Each number is 500 + 25 x the weight over its row's rms, rounded and kept within 0 to 999. Layers, rows and columns count from 0. Numbers have three digits each. The size before them is the row's rms in percent of the matrix's.

# layer 12 attention query, 64x64, rms 0.256, rows 0-63, columns 0-63
040:436500493471519477461505504475481511479505493470490495477487445497515493515480496467491502497483506459504505531523496470513480538475487487440471477512506527444542532495484533478482511538529514
047:498510485488456497482513444501498455463513437521524503483489472521492484480501509496491418481474468478498511453503473466470518512457480513518519468508502517529516510519507524515473487505491509
066:526518529525509519520508482460545545553481524480465499503478543462505495524510514517489559537524510519494468503525503539536504520530514459478488498490510525490465475488463469505513488498500501
067:526494507509502501510511482445509552545489528481485482521501542464513488507507493499461540543528484513456479498530519528518481517523517456493504499490527492478459514482457432501513491513513499
069:515527468475520447502511525501490533492504469464504484500542468490506493482481503506516485506491478516535528505485509427472507484499464494501478492517550530471509502525492574490514510465472527
123:525497457505550521502506475449485534545475529457508507534501534504536495491510542491468541555521487515479496493531501544524487525513513468498501502521512517480488503478468449490515499505497495
112:488521478516503437504531458448513455527490513463491479483562536542493507495491502441509522533506490490488532491496486505527480486502509519480513486494482495544499467467480480480517493528484512
124:496484522515491457487516434493518498484473485520484496500520525508489475495495485531500544525502489480546542503481524452533460499519490490461472459560486494478522508475514511492466505540513526
109:516471512506500542485482508504485455513470494509502471498480518512504499484522529548505463482518468508516489489460519478481566535479492508481444473480532488524474527497505487488453555516468494
117:513508473500508500535462493495484544467436533509480499524492499494476531492486518494444532509492545514508496467501544486500476485452494461502497487532502507467489519501466528496471475465489548
107:524536522473476475520504516509472523477501518465473476448471485479482543539469465451492519530496493510520519558487474482464476479474512496518472494480540521510501515474534480471493508504479514
107:479523498504494551498523533466543524535485502487535505506502538514495488515525506512476528512499511488459478516527506537479515500479520463493576495471510449522488492463530476469509504532480474
137:498488530541513509519499484494509523519478538460476462500469473510508495477529524489504521518538501539556479509497474579531477527497498496511519498487473522480507502519472432522495483485489499
105:499499468505500503502511537489479512476457517531464527498560500504484450536502542500486482490518510529500536529473517457493538519488458537487466509536491514482460505527471507471511499514467529
116:523495478468483515537521510510445479466533513491458524498534479490494460480475484454532520538480491491448488495493480465508507457489445543517505467498497526520521526509480524512503508510501524
100:483506524461465539538507520522442499510522486463507482499444516472506526508512475487528535510516517504512502534478502488485527480466493512516503479489532472497534526487570490468470473500495469
036:493539517521494492526486496478489555498508554504471448529511553433520514487501537525502520508520523477505488545519476515517476465517492509502486500499504489490484479495471463543496477474528517
033:509477517480514549495520479448541499494493505499483532475477473493505470486483480528485499511485512518461527491508477510568528536494505483460486468492527560484486451486468502497481513539509480
049:540488517477495495502477531508520524515493533478443493535464503455507492488492493506476557465526516528526475520484497533548511548515503490483500491506449472468477471524483482505528503473469509
063:508519527503528451511508524522507504441491462503476539478537515479455476527492491458520502465493521525501547528472500478486507486523499549490455535504476528521485521513532537495509510482489495
084:468496495497476466465504550531542486475509519490496496440524495488471506493512485518558468479477520505512514491480502449474481499470464515505506505475499481548481466491530539491455530514492503
096:504495531534502476484511497470499549506470509476501481495515547493545487515492514504465555552518467461490497489503508487505485491513521481446477524519518506490487497476430465481477512544510506
080:509522466457486508510530466439526493535526531504507498475440507457498486501527490532482526523503496490501479512521494512531478516490499461515544461485520501532483469457503460487519505539506512
094:507466459525523535508508521469488505505480515437502537507547467494504441500487476502444497471527502484475493514475509518502541506514474485478544479497522522472505461480486518495490535470507485
116:480487469474530499501540502472496440495546490501532513490466463461507487513488495489512504454460520518488495486497460464441492510478481505545515490523493500526524471513491476547513539518490494
115:446465460472476515503532535445501462501528471481527523512482513501542498427506511528482516497477556473490485463495516501486477502510497485482494489531504502495517487493534505493500529540485484
119:499494537478484512466541534481514507486481488500514486528525494519522496510482505473454516512496528450497515497511494517444515499507519484432476562475526517468542524482489488459522524527511497
106:518529471499518454488480535526503519508518526498487546475554546551472504521521505502447456486508509497466515498501486520512448497483510483488511505510489448494504498507498489462546472480476503
123:498482498530498470512486523537468502503497492455483519446503532487492501506522468514511498505496490442486556499468484492482509482446488549518523436467488491532525488519505512461504466506509487
125:495500507491474518509501462469526507515505515512496456475483483490511511499474490498509537499504496488457506462526492519499533508523575436472482507465520550518528506449488555468508494491500501
144:459500470472538510509480468512494499515491534554482463531511473533525430536505471518510511488506454504499519497484503502540483498504467479506538465514473500466508477482507543478485515465509493
116:485529495467492503540490486498467540493501530538513514501470483509471535453523522524552530491497511527481518453481503520466455498500474468480490477485486506520496550507483507502520482465530550
106:499459485523518511548463495488541524480475521468461486491475485495514480495538538483445504501501482515498468536485474504522508519517564494516502546484531513502499514488510475497458533513459479
096:507485488505556513519448479487539534471481545499484502484496497505499454499561522492461507509506484498496471526491479507521517514529564475502534521488534513518487497515521451506469525490471500
089:475473548520484501545489461495512505493501529491474463544483472526508481466521508473471560501476505544509475510511495530507453511499485490487473484473466487507524515451453490474472522504495499
103:469487537515484495498523470483472520503525497480461456530475507508526494458498510521486524557469493540521497523533469543541485516480506499493515520522485516500518514490452476469498534540529466
111:490514503524503483477547462516484506542537499527503493528513481545479536463521521469512536535440498529517542521488525539523504485536490482469519481499465477460515524508486510497492476491523502
133:509511485475495467478511522502495466507511458508525542461502522478464531512462473498512457474489511450502523485487533468449525471502458528520479488490533511505497489526546550504513478478512506
089:477453488557515492528524532488515486509461465480498511506514511492502487482473508504478503503535462492500529564513498486520506499457511480512542462515473482501517449497483491488532475528552535
138:488523489487511493471502472541497478473539491534496478533547468530483483499535495512519551519477482531459464468510505521542469513501479523494504468468436495508512498497486514495467466472486487
074:493482514468533484514529492435524458503512502498471492538456515534486503464501519526493544511489486509465488514523506553504453486511483471514505445496471485542510469462505504511506495509529487
085:455484470506487497484587486466489458512494482472511474526504530461500482513491525528470510489494470495482542501480465465487507518483531477538528496517512495516535501491467498469497518546520506
080:511475492515529451483501505513502486524494500488482502501479504494475514423502513507511502543503475546543560564494541514507530508523516503471518514501488475470494498556480510506504491491531476
092:513483486490482496495523514479475483503498531472506482506526489434506457525511484535519558534494521482520532511478467496533555533480474491515521462502537548513531485474506486479502530526515495
080:529503493486532500488526500505519515506464497530505550457462541476502541503489507459516419540519510499531483526501493481501492480501520554480530524469512528522495492493513458481500485487518486
095:458519452491495479506489510488518454485511487505512501521495508518524496489485504526497516497482482486455471432510485473500480459473539488580491540518485479505513556487478528497501490481479503
091:539473514541489496492475535531487510470477489443500466498474537464503525496489522553493492460563505504526509518484525514466534480495470484486486504518514483472466472509502495548496475487511516
097:540507502477545518489532462461518482538534545502521494525476487517490519465523545491505533504497493525490503509472519538523465497557486491464522459484494477488491467465521488519489490504536475
114:472497492467542497472484536494500460495497457515537527453496493500441495516510518512477499473483487446495495482483528471500503478484518525494463466497496496471495493508561558521493477467503498
115:503505441480512491492505556493493481515501470509539539448513498481478512528484479495503477461525504439480514490490524461465545498496503535502487492495516505476471491507551548505534486480506502
119:498487483516521529529463494475543528471516539467494490497462511527524484465522525474484500517497484496464480518548477553503483476499526488488551517498506483512481500488507468524509539518499431
124:475469504516510514520466474488522527491467567481471468541491481480520450495539527518470556503508491531493484516508479518519471533500532473488512516512504492498507496483465467509465540523480482
095:482505492469503540511473514481473484432523511484509514497502458502490454552512480473496480483496488510494463543509467474469484517474499502531483466436502498514521503479465508536535463497497500
123:506530484507535486470518528517489478532490475534522531485557499495477565508486469485531472469528516488520524460476548498486500494504472516512466496508478498491465492524540530499525482451503512
127:494509526446493533518508520471460497501555485477471495501484475561508516481482490468510497518460469473472492518529482549508466490499483493492498493490500527489517527460499516502545507532500444
082:479478488510517498523527501491580492546475554525523535470482526504512493500511498495498522568481534524515489520526526501550501522487525510497543494508490489536500465477530493479513495513521493
101:510479463501465525533520528505465521529483494478479546478491487506493492506483487510511495522490512461517528538504492474500591457497497481532510519498561534511519530485503494507513502481466525
090:526501519527510452530541475535503502505528439502491514506505451521483498480488514485475531535452471530509510519503498523542485483474440482523507476476480475510497495492551478493506465487509504
095:478520473483566493534499453495505486476521534539482495481507505529486475550525507520531516470507476523503474473512510470543501520524511487511470441484497500505502474498492537521498443514512526
086:531503473520517493500497471489521500535503536519492497499480508477504524460506526489522479482511531527507539516489487516486516493558515519432501517489585530493499503490522519450503548509501511
086:471521507497510530478494500525452541509506515510479490517539496509499445551517520533499505484499489508509515505465532470527540505468526494483537457521491465501479487540451518519474473486492543
092:476492515486465478511489512522527491530480519488483495472474454441473477520507474487507492464507463455490533485450464501506485496533474498502493537434514544480536512475515500501487498507481475
081:568492520498514543489517496485488502526502517480531459501505495479480532484500481511493536523490505511525510520482542496501541539535505464466496544523515534461456490518529479504475537489528468
071:498525472475512481487531451487487510528519519502569536512486481488547523456496512482515511564492501506528511477478504504496501505520501518512518513465539467477516525548542468494478522478497487
# layer 12 attention key, 64x64, rms 0.256, rows 0-63, columns 0-63
058:520474451513507501489499526509504454556461456495530516519521481474508486499496498524519496489547518502483534496482524452484509539512520503527439502497536507543466502500522495541498503535485482
074:488478476506495511507529556524501487553473477502477519522492512483530482515467485514501497478552507487508541500471505453512552556506517492501451509505537505495507483493519514520487524562490481
041:498489534464498466502500500527494543414537530496521485486494522519482531481500492481479480509455476479506494513503481546469482454472486522495535546483467503452514495488520495497522491486504495
062:517528527491513482500472450465530493477515522541533467462510484461488498523519514537488483511463485477488497516483474541463455499488500503505536524474477547477513541497492469501529504457521500
070:468473511505466551516503476501510485504489510520481456535499494523512520484473513473524511474539518491477529502501496477539477542496524528495470509505513482536547490445494499504472555555526498
090:507518562458470518528479474534523538510521514515485483493480487468491509521500473520472462510474494473504480539532482542472488466487482505541530533466490553489515493489522482513517489468523484
078:471491507568468497504527522547515523510499513505459475510481496508512464481498538494521531482536480557500545529481495517523489517504489510479505485555487537467498468494448505492475514493514503
114:474518513503472520478506518504541502515477448542524493509497505501483497493492506475515516491502504520489509480499529444513504471472521541491462503497510446585516504513520517485486527561527497
120:510472482497455473498455478477487515513477542518519488465496531510496497482494446524509462497490537448477537524517549483487534488515543515489497486491511534518499520525518536470487538516480521
108:516471505470498480511487508524487502450496503479530499540511456510526531479491487466499475494494490496481507494484527430445524468516470501490508497586484523496510526503510519503463489532483504
111:517525503517487469472496492512483510435514457477486491520524491524515483517473437472487506520470515546534492538489473485487478448488451504508509459520485515540525517489471477503487514516509480
100:528485478481496494505471522495503516498552536519520503437499539510547477510507448491479494485488480474466482515548494498515479472444517525516486479493478467514476511500514533476514482451472489
128:482474479507510470439490479491473493524493494515536510482512500489491490538521481525477491532485471486487521464459483491485517545486516489546459545472477550486492536533542525492525475510512506
128:489495478486529487523517472476493485461475556508492482491493509482473498467529531489516532463491509541484506511502492515513475522562461492430482484517505508480489487501451465506479545526499521
158:496442465481508532498513534518458473465471455493482564477521467486494502521467472487488486546516474462506508508504483437483509529481505536509471500509532500512496494507512514526502505526514489
085:515473477492485508491479473508523503489501476511526475486515467498541523514514408526502496517463518503519492523485496535538498444482489515529526441500494509531514501472536490483492517477527471
045:524472540491493489463475465498470507449529495497492501469513481508473491460505467483500471502469498530467445492550495526519464430489490505502515506511458502526491522523494536471501490480496519
043:504483471559493503465480499511480476518465489525486514539493465489522497486489502469529507488550513496554545507480535455519497525506495548488475456517477474500456516485492482516471496515490465
058:508534546472485488518469463485506530454554534506493468476513487515462480502507483490474485524453491490472478491534482511478457428483473487503524512489487507497520529499504466476503509472513522
050:516500519463464521499537493511489520542534505473481469503444530533511496485508474519514514490514470482494468480520478489534533511463497468510515476514506498516575480474459506516481541528517515
069:483506506522479490505528569557500512486507477478419531499465504536495469491486496456522496461526504521515519532488483492527540477507497504496516494496492475462490471483505535492465512507506478
071:533513470453536499489485472459480504501502507512526537477464488506500508511521496514460474563481468449469465473494489509463513511486494468524502527492506513465486522499518454529534472485472501
139:508548511494510483464482481473486497495519507483507485454535538515485498499524496460491512524469462515475495486529475534501460501449508510478505488483482475543512500500461488478544443450473507
111:482474506493470481484501466471464530476516511475492475502534518549506495450504477475501512517493461504493502460505542499530451482514484460443485466545491477486522482478462497465482521508497507
101:503452496491517483505518492477530444509473469492469522530464494512481455542493491546519466480507514453507500471495469501526503538462471482509450480481490488527507450485479512507508528508483515
122:517411450486516488538508525471495495528478464512519534501479476524518521512484499509473470519497494456508495458511535467526516468484490548490469506516517476523504493519540491484500490490499520
107:496456491508512504456527544498481490506480494524538496548479501491577477496458527480491518495512535553507502533486490473513515529493486517462504498513491513447493508500454489479499542502493493
118:545555490484522481511505543536507518533491498497523530465491497480495503513488495468457522501516465481467500511511503457474477506544522539483511530490562492508490519492532478518508481495471447
134:509518473520471451481485481536514498538500526467480474476533503448519516478520459486510506481498435477506540504482474504531474495479511510490553465501493498542547491478501485477491498506519480
121:491521524499486522503503526507508497500524493479517519497463546506572518478491499490525490515463526486509475493534510488454558490474537464500557485479475517509497513490449492482507454464491508
127:480507524477488517478470493506474542496490484498502552441483520532491495490500471484487515502493476456476490480533502485495535473529501430504471467522462443472478513476528510499482468493507502
111:493517506498495518491506454526507513539507496520486524501513488501518505458523531515522526509489528479478477452555500469502502482505494543497550463525514507556528537486478502482463450490510545
138:512469482509519529512469489481555517535472514487479468517462478496532460458529500482462506523512509531478461504506476486512495527496529506523537503470509460540475502470484493475460514521458485
101:496498479530510540508461500464551525520464519491498485500469520523509488481514539456462487524503491497462468527543475531503503509497545496513530530454522452521473510475492483489505500538478490
115:496456540515492508529475526516511522498443477455511493506476501470500497495530529517459551501515479498487468506486487465486530538487561467503496527471538477512502489498500463511463496518477474
100:469483479534508499527473502485512545471488485495468478536494468558503476476538500508485555537476493519493509537503458520533513529460530478507511531462486514494528533500483492471502524527483489
098:492532466526483502475523514492462509503531490561532502485480447502523518494514489515518526570472472523468500536522527455500504495507506491493518498545450507490487520547503494516483483481493487
188:521512481480509475466517515509505462494522480526523536482536516482482506531466475553532469492492504475534525478480533490507484468515460537484489480525482520481478481538534549511519491460534521
089:506484490487471481521520478493461514535484520500503510474446520524513459471477486548517534487478452465479509503509505469469507528519494452466526511486533504555508444484489524505497504516517491
096:475551490477475550541511510474467500486521508534452463506505450493497539516511490495510533517467519535470508486520521494519492510477540483521483513488471484458509550499483478515546491497484490
079:548457513503531501537485522481532502514499500505461535481480501484536505497468488525454562522453490447517482499499482481498508488463496538532496539459503522532495514496507510504479472489511527
085:522467432527506501531511518472466520497553470477517556481486523549520490458512515508512488495471475500508500499497489470492496488492474492482481502484505514525484482494450552500508464463485468
085:490553475556492496466515486499486502508477510511483504476495532490463512495508502549516504511522466556485511526529528491491493497507487453464517548528472526526477476528528520478512497516545463
094:522484481457491507530508476485458530516502455534452520517516474521512512524532485503504453497473492512505518513523459502497525525500459538468494498502503490491542482529454495453508490457510539
081:459507478551499500477495522535484517472470479477522508520527522499507483500488529518517498479529466494522488543468478538492498475489514464522493474478534503519476436459531526511549539488506494
103:506523539493470502487481531442514520488522465504500490481513516517513549493480510445496483494469512510476488474525503502505469450500535484522511551505506502531472554494472494527506450488532476
089:530503523512509478514505477484495460531483535520470464497489489496512451493504471567509517470512480513503465476488527477458507529487481473445525499532482520461502510498500482499454544517515529
078:573480517543511509539513532535477517504519493503486500483485488469532510514465487529468495523486494483462493548499513493513503479470502547538493519507488527522469469498512473532460485452483512
113:509512499487489498462511469470472475521529503519527521515533536494514512520455459527521470486483494471494518471514528505476465466509419492516487469521491487478495469508498553504536486463517496
123:507545496475496499455527492504494462500533514501522543494535516483499513519457470509538482485487515467523512473518524499497488471515415523496501447531499498494495479513511530494532478465529518
114:525473498491478512536437514497545547504477522467476484501478491478507471482507524457440494509495489491479485538545463512479519504492546489523540544464517499518517509491506475493503496522483497
128:509457517499495508532447495507538544487448521461488478498474508501508488489529514471450510502502491505504469537538452515479512508498538490494506549473519474519528520481498478479479507540462484
080:460521476512498545517528460506486497510488505451448471508477510479510475503484500516441488478507506494489515506487478499467503539499456523524474516470485505516504528433466490493489548515473478
074:464525549511505528498551509498481467487519514509499472523518496531491534488524496480553571474494497517478454472487532497496487517472474501485502466510480474526488480520447497502491499495494547
098:522477477459522512499506493485509507514554504539475545530508452484537470527496494481460499549478504449505509493537480503533497513513448527542537498511489533486510502500500522513493467486506473
095:506480510487503512506460521503507544481454509484501539446496491471531512493479495426489472518503502515522486549516457507489521458500529494521498511476523473552525491528516496491536509512533521
072:461530536522470518455511490498454559507457481509487529526518482512511523515496489503490467530492502466537495535506490516505476483507488495498531478517524499523456535529475466539501460467527503
091:507509481503469543492496502476504484553505482529463503498469461491526492523496501558514508531482510478473502478482519478545468552499518476520500533513451457549491516534486496533493495501499471
082:486525529506502520518550522477512503483474480470497488511458573507513506456496505529475523470510489514448498489497539482498518509516502523547506483456508488558493502487446533518497495493503514
087:520506531510477443465475501538502521446494476461542472491481540516478551519514499519528476508519510489508507549505497537509512512469502527502540485506523519489501447482514526483523482487473506
091:452542440496534495510514465500469522481517522522502499494506472551491514496517484495502458513521495518476537521481533473493513509554514490478497453517502519465475536520518459488524484529496475
081:510475575500453482472525532525495507523482467475473543524512477433470508496515525504498486440511465506504520492483483503521508497520500506495502508498488520490543488489439510508478498500506476
071:552507526476502510480525515508493514524474519518527482524501501518481477529508470515496475507494535524518518521529544506515466522495515476453481519532489463472437460532506475514487556495522472
083:496529488531454530502521521547512511499504471490495516503533481478480517512493515521507466525478561530433474516501518509545509466477487515530500519525468463535478486485501476522484501461525511
# layer 12 attention value, 64x64, rms 0.257, rows 0-42, columns 0-63
114:499464484511545489495513480467505449578495497507480493510488527505546502490499544496538525489508448519492489480509487525506564500486527459504529516487521463519498489499506492483523462503492521
099:519539514531446507527507510501492502500521492542481504526489455526501499494488502511507476492498494562464498536502509495571488509528507520500542516471466548484538511543528530493525482499512502
113:526455461508466508545529499461485486452504501506502544488495500545530488466483509490483509515494480461485518532499485460564533532535507500495475509530522500480468544488502488490512506477515516
088:529493468498480479489528489499476510477547498539490478520494480512468464458488490526485560476492487490461513485514488474512484502542481481491495475517463495480559507485480550470504477546526485
122:484448447505545519489505544486487464472481493412509515490454533487546470501505506512467502488513524477520476483473484522490508495492523508486520468478513477494531504485507508507482536517491495
134:500552534490476500489498515474503476478534462531503462536481511537467519468509523510516515514501526568543500492516497512557434514485482486504469492480471477508501525514509481527497496517507495
142:477514537513538554485488484540503490542495497570540469489541480512465524524497507491526465491501451515491484518517509546496529542517495538495500511507470493487477498497514481527507504461496491
126:487496476506533538501506503493517478522464468477543530534514562505488529455512531519513486510496491481509497454490539510515508519496529529521569466500507447519483496514499526533491496472512496
094:521532525451509516483499487509514512475528501518543499545462525510472529497501552504551500513492544518507468437518510514457477510489483505488500508488537532557498498507524517503470518484494494
115:502477488544467532514486565544503544479469487504508517494486497546495524524497471465467511512496535494551509533506505490478541481467484506514510486530466492430502502507493495479490518482507494
112:509488467496476463513481507478490546460499543457485492459462512455494494472503488548496472486494534503498505443473479530521481481500481480538485521500500552509530509519474535480484516516483507
125:463525487476479490500506479500504464558553509542516467507513451513475506472498516555506514477480500487488502468527506480524456511518471492487515500490491455542508500494502516509513428508489517
119:539509535483462475528496431517514507532520514565462466518534486496455524493503513456537533507481499525480487498511509493512455505515488500501458555499479484517492501492499489492520495519501510
117:470506504512515489489474515515504516498458470487516484508497493433487521548508494474471459496495477495528489519498505488448552492437517495539524527500500512498468474535525456504509509451502499
116:509537513507450507507476527519477524481504486499522490538566467495461535502498471493498505514483470502491513491521531469464446495470446539526531479530472508526470499510529499509510487481504478
092:493503485580519497517511449484518499485493494424461535507508532506512443512491504522505522491488490536490512483479518508482536518502525531505551475470500474491509493510475537491487487475501506
105:482474506488495470485505482572470499458508515468473530542474523485502485488504527521511484495516490545519509469489469514531456475520515484534503490492548467507528522487488550490501531540511493
133:494539504466474466502501454528527478505548511496464504506500478515492477471504503495539541473493524519481524468496495507541419480540481487504468508497489526511528531471482522489503511536495476
122:539526494472525490526484503464492523483484518489512504479559469471456494550499461434473499480478451493519512536490509482491521496484487474489496498502451512485459494497485474502522479459506491
110:494499522526505490505469471544519521500489508520516508462512432487490538541502476489512423465496459522494508542498491520476543498517536503521520522487494532489541501522506501518482519489518473
126:463454468528501493472504495519498481460490530453485500492489512509559447503503508515499507478526469520492503518480493523558492455527521530506489489482493506493500493467503520504489550560470512
109:488483509550531525501531510459500475523491474476529508495476515541535472513498532497514494503505490488472494532509494501469602517487524481461528478457530493517483497487484486478489480502483514
118:557478482531533502519492566484475501516461488495504552483486497505500498535506503471470499454527476463487511549507517505490554513490518510499538483507516538455500485488504517463491502513505475
129:544506517483512471480516517514518477524509548506460490507504544528481465478515521495513583474523503541486487449511523536521441498494500505504474520511470498483489488485497522524520476519489508
123:533487448459511517500484434535500500459530520483514513508546450484479490566493495492499473491487479490490482525494507503472478498537508488518477507502508544526485472483512511512494547499513464
115:530480511488465458512494528512504503500509499474466498483468501474571522485503494525517484497508583473514493489475492518504543488519486507533469524492507535497551507495517474530506505554513499
099:526564519553450500520502486514549541457507476482522521465485496500506504509498493510497457493492488499474504494497533495569499499518512540530546509485514498475497506517530506518516457488499479
125:540503557523432480494465467519507516459508512487517492508476460455495527508506503495535455492513512512482473527524530508474509515520517510530467553482518546515495491519536491518510516495506497
120:537475498599469501524509526469524517506475495530471499489514486498514517426493501481516524514499456507491507488487497486528541499527498550507521512511494476466506504521494475529511491515493522
100:481519521525494507441500526468496499579495479529524492475520476519488550518493495529519483516494480488494498468481468528468564488481514512511485519535507500523498492530507453477512499460506508
127:513559544493474506493476484525486532504527497521524473503507464471446554537500472501499487497482509529527493512515513476454444507481464509490476508495498510528480525517526466503512475458520495
117:463484489515556492465500470496499455502510504448501489506488540476515489487514513470483430461497455489523477535461502524521505491517511514505504491485527469502495463490506480548511546520502487
080:501535507505460509490533495482544500514487498517481471497483500523468506464462483500507541489543500492497539489499506540544463480508518469545491518499491522520499473450498506491497512574454516
078:510459529527518502514495543493485508457457505455499521481507491483472510521466466514484469510512488517550489556542475476468518520441512530494496526496547481502519503487508480523519526502515493
090:452505535502468513512498539531491520484507480486494559446507537516448483527490500504477504508506490431499475476525489499489513500499504468483525513523479468504489529522502514533520450469526502
081:501507483508489484526500472479491498490517531479544478513438473483516507466470497500514526499508575539525533520514498499531489520500490442520513480517515545480506512461491511499456516502491455
065:458477508501477543519481524557471496498503454516512548471525518455547503490507486460486499506496512476506456505507491496497485438477487538483479500461464470520493531513507493530518485495493498
074:512490505492540489534522453461495506471521530495505502499466459482504480519457471499467476516516449488520536519502478486551471476470515465513510491541480501494481515500504511447500528492512551
082:454498507524445479508511465463511525482500535486497487552450487492497494487447475513492501533509542486541541481533500523550468482515501476514505493505513468492480521463486526489502532488499496
083:470501508497474504487487527472481488498498447505468525493521511549461469516519480500471532517485458457507489469523504502521507559441514470520486510487469460505513512471492552482513480507511518
064:493489526488477468466502477490504462501534476528485501467489528519510518499526506502514484481519447456478509466458527477467511494557483470499453538481499517477482509541540484510504469538495514
087:570505464514518492501521456489530517514536546520494457549492459504506451479484494465498500486531505516486513539492495512507474474525489534493538451493512525489493494482482501463492525479504489
104:518443511506497510488494533508501503508489480468508487511525488501546507482484464488529477508467511505528470557522494524495553438437500527511539503498482467505476472486482476499516539479508509
# layer 12 attention output (transposed), 64x64, rms 0.239, rows 0-42, columns 0-63
090:519485528492514496509490535526470540490515527477466509501500501485497512551493479527507477502503494480419498490551522466484487482512453508509483520509508516479517489490456527532515554512449503
100:507469486484512442527506493504487481499529474487499489497518499456531478474456489526464514487510514549471514445518518509470508535503494507508485476502526492498448471469511548515519493506436503
092:531488526504518473492545513533476540528512451535488507501498517479462541525540535498511508514480526528527504471481462521540509498517497501466521518488468515446531473529542510479496502512503486
085:482473509472504487494473557489477526489485485478457502535483523469549529526467505537489484480508519534466502486567502544505491500478497493514517511497531475471505519535527495451476511492473484
109:507500548519475487496483501529502527513545520548521527493490520523520452489480483503477474486502483500527510497532505478458481482489466493531489486474517496478467515489518512458437539478474444
077:527462477519483497516507509523502532489475492443507482447514515439532501521555505488483506486467477501463502496474474537460520493515513516521515499498499500476460502455510550494476484464501509
099:533529452523458488515496472489505479523447531490539534513514485502509502487460520494486500516528523493513502498496514481464456505481495482493467452509497496526501485512530427534541525523505516
085:497513495503495530468528507480519515515478521536499512458500459511518502539457489493503481531486505505530500515447497452497473469512479498471437539508503555505470469499486461521505460499469502
087:495491463502517497475477493497460510525489522457496459470535466524523463474479447523467473468544500495514496574491516462491494505512476473499498479494504476497500486519499481479546490522468483
100:541483523506467489495545469484505463486518539489521519486512519524495503520531555514532497491474503492517463470464458513528456449499523517516510546509470513554467513505497477518495496517506504
098:494522508466493459501492514468494503486500497496475476517528460495493475430513530504488503503479463511496512517536482485491537506484510523525532494429518478495479465479466505436502467492463519
076:500503511490507528477473524460517491514460496483514504517507529461504501545526483421481508532531478490482527536502501546504510528502527479512492479509565543505491508542508507478522514472477508
100:497502503492507512515534531511499506467529532498489517519504483495509521488467445543530490485510492521419515496510484507502519527441505503473535490521521506492543477512478537538528476519478542
078:532546475476504521516484453447540493491483549510486525470496515501520480513548516474507464511473499481512508527485508493516465476560484494475475489489515502543478557487500482517481509507484477
084:495517456495500506460507482474561454506482517529546523459499508477521479511496532466518487482495529515498492465450489534458504526517539480517485522463490477502497488478464458527501491490513501
074:506473474468494523476523536496560457478561491511496502494508465468517473489547483510468467443507536502498488467492487475519506478480510500491478517539525518492453530498506490476482493515484519
076:470491533485485469496490517471511502477466474530510454486465481539495464522471478503515516492466521464447455525478488490491480474505507527444533499518486468470494487474517510489471512479511455
097:501491518501531484477503566467473522496511502485484503539512509483538530463440475525463517524535470493481518506514476514507515525481517527459527484479485489460507505486527539490489503473556501
073:494492483506481535525507453469520481570525456515511491493512517499489575490546540522519496517550489493485498469499532507492519484510508529515484494497533539518489500499479519503514449482503517
071:524512501462507473490540475469459447500501492485487486511552497528493502484495567483509535536465515490496479501543514498507484520476466533474484513522491470518470490462524448505514514484487520
091:521498536532515439553488501498508473497511478535507508505475512528515439465498480517481500497497498493499456513526474497501491477530504472514482496513514463486518560490550545460513529490497489
091:489472496498492511531477519553523486563569498476460530502511506474543481478513489534456499516529485514513482506534517502515485509522506489518466528519511523470511513558510507513471510524482495
094:494471509503522504467541476521495485500590497461449516514513471505538513496455518548495464519513526518513505487536516483468492475497500475477484508468477483499517488517503502464507516495456502
081:472495471529491501513489527492431504466518506493518473481477484487492511525479446532509449487518532494498502515488450467486510507494505496536522472489528459514560539509524510471463506481503509
081:460529507514510511476499471480551497556477536489510494499487547485521537488488478502501505484492514517466467514499508499538456496520482462489483494501538467485512509477535487473537512437459513
086:522458520520493540492557475496483527467532497509468493495487510481474490503509543498506537525492491511460530489516481496492472515438502501488541520486465489462520515460485564490490517480523497
102:520499456514510501507559532479483481503512484542517517527511478486505475500504499532472515480529509536494510430565446504487499501505486488463491504495527500490459515539478462504515522523482513
096:510481474484553481500538504505469459538539478488511504470538500520522521499522492490483541497482492518466529488512502489502486540498510474473539480493489486469561542468512470512515537469517529
091:510485502473518477531552506508497452480503481508486477515509550495510513564520561523513531507495504504497502509513472504523508488464512508484520523464474559503516488525476483555510491516528534
084:528501532459518525496512486492489549452444519498524518454521527491524502506539535483514495509485544463525493474496482470518486508543445498504525543482497476488516501516501483505487517494541519
093:472511473510491555485480471467508507543484521489559520474561521511510510513537535471519526503520492458498497530504512502473484507519486467514515475484473504505519461451517485548512525489496518
098:480505501508470492513461469504515505522452438506497515481464513510511464503495507458478493506503537508530498523542538517492460480533473469430503478534495515517490513498551530494476511510493487
108:528523530496482476481508497453476476468483543541475494509500538484484469500416495515496496518479499500488459510507537495482508456506488494457469489517529526521462517468494471509535496506519496
110:490517519540503483518523479491482521519481469521501488554500514522506539466489509503484512508515494474516499513491486539505494458486460507452511567493464510465489501488477449518511524511559538
109:489503513534486471506501508504513494467478446465509499497497547470548503451463504501450508481510507480522514547471529476495440512501538505486501503481483506509497481537561480510513521505508526
103:472488482487487484498498511496490482523563511501489518509491516479493524450534513509517490503443534482494487467455465549511494505492450509505502502533489479492501486478544478496515557482455464
108:539499499532500475457448522530467535510458525501506534522489473482512540499497512560477490509476457546494482481488500480520488515506528460483515505488507500503488492482517524494490546444522500
109:535511501527456539468515533544483531463511494524513505502502484548468541461450517498511485504495494503508504487489523522478495518549453500461498492458483488495478539502522477464520490509503534
110:509511481515518479527499453527514497510522505556488515504524495532506532505485500507499457506440493499525491524538516492520423508509515504525501519509473498472514469510529535515497446483497447
088:503512530497507481496446520473497542501468518510489530529514510527527529499566524465490493482489512502500524564472527492477458492473487502475491497483501468539539519505475495484481473544497469
114:496529451492499472513490501491484516484518515497513516472483509475521494531425513515539469500523520531493504482517479446468493515518518489462440520523519463511544521494479495496490519471492544
117:458504498520500524480531470439476488496535504523496539513459459512517492477515493509505514515493488488502501520517492504559481543504495523515516468456484465482482502519540505557464485462503472
115:496506478521496452476515485503501504444510516503451492521542528495456506480505511547459542451505548484480524516479515494526493516498471513547519502522472448493471496490459494493491508515497497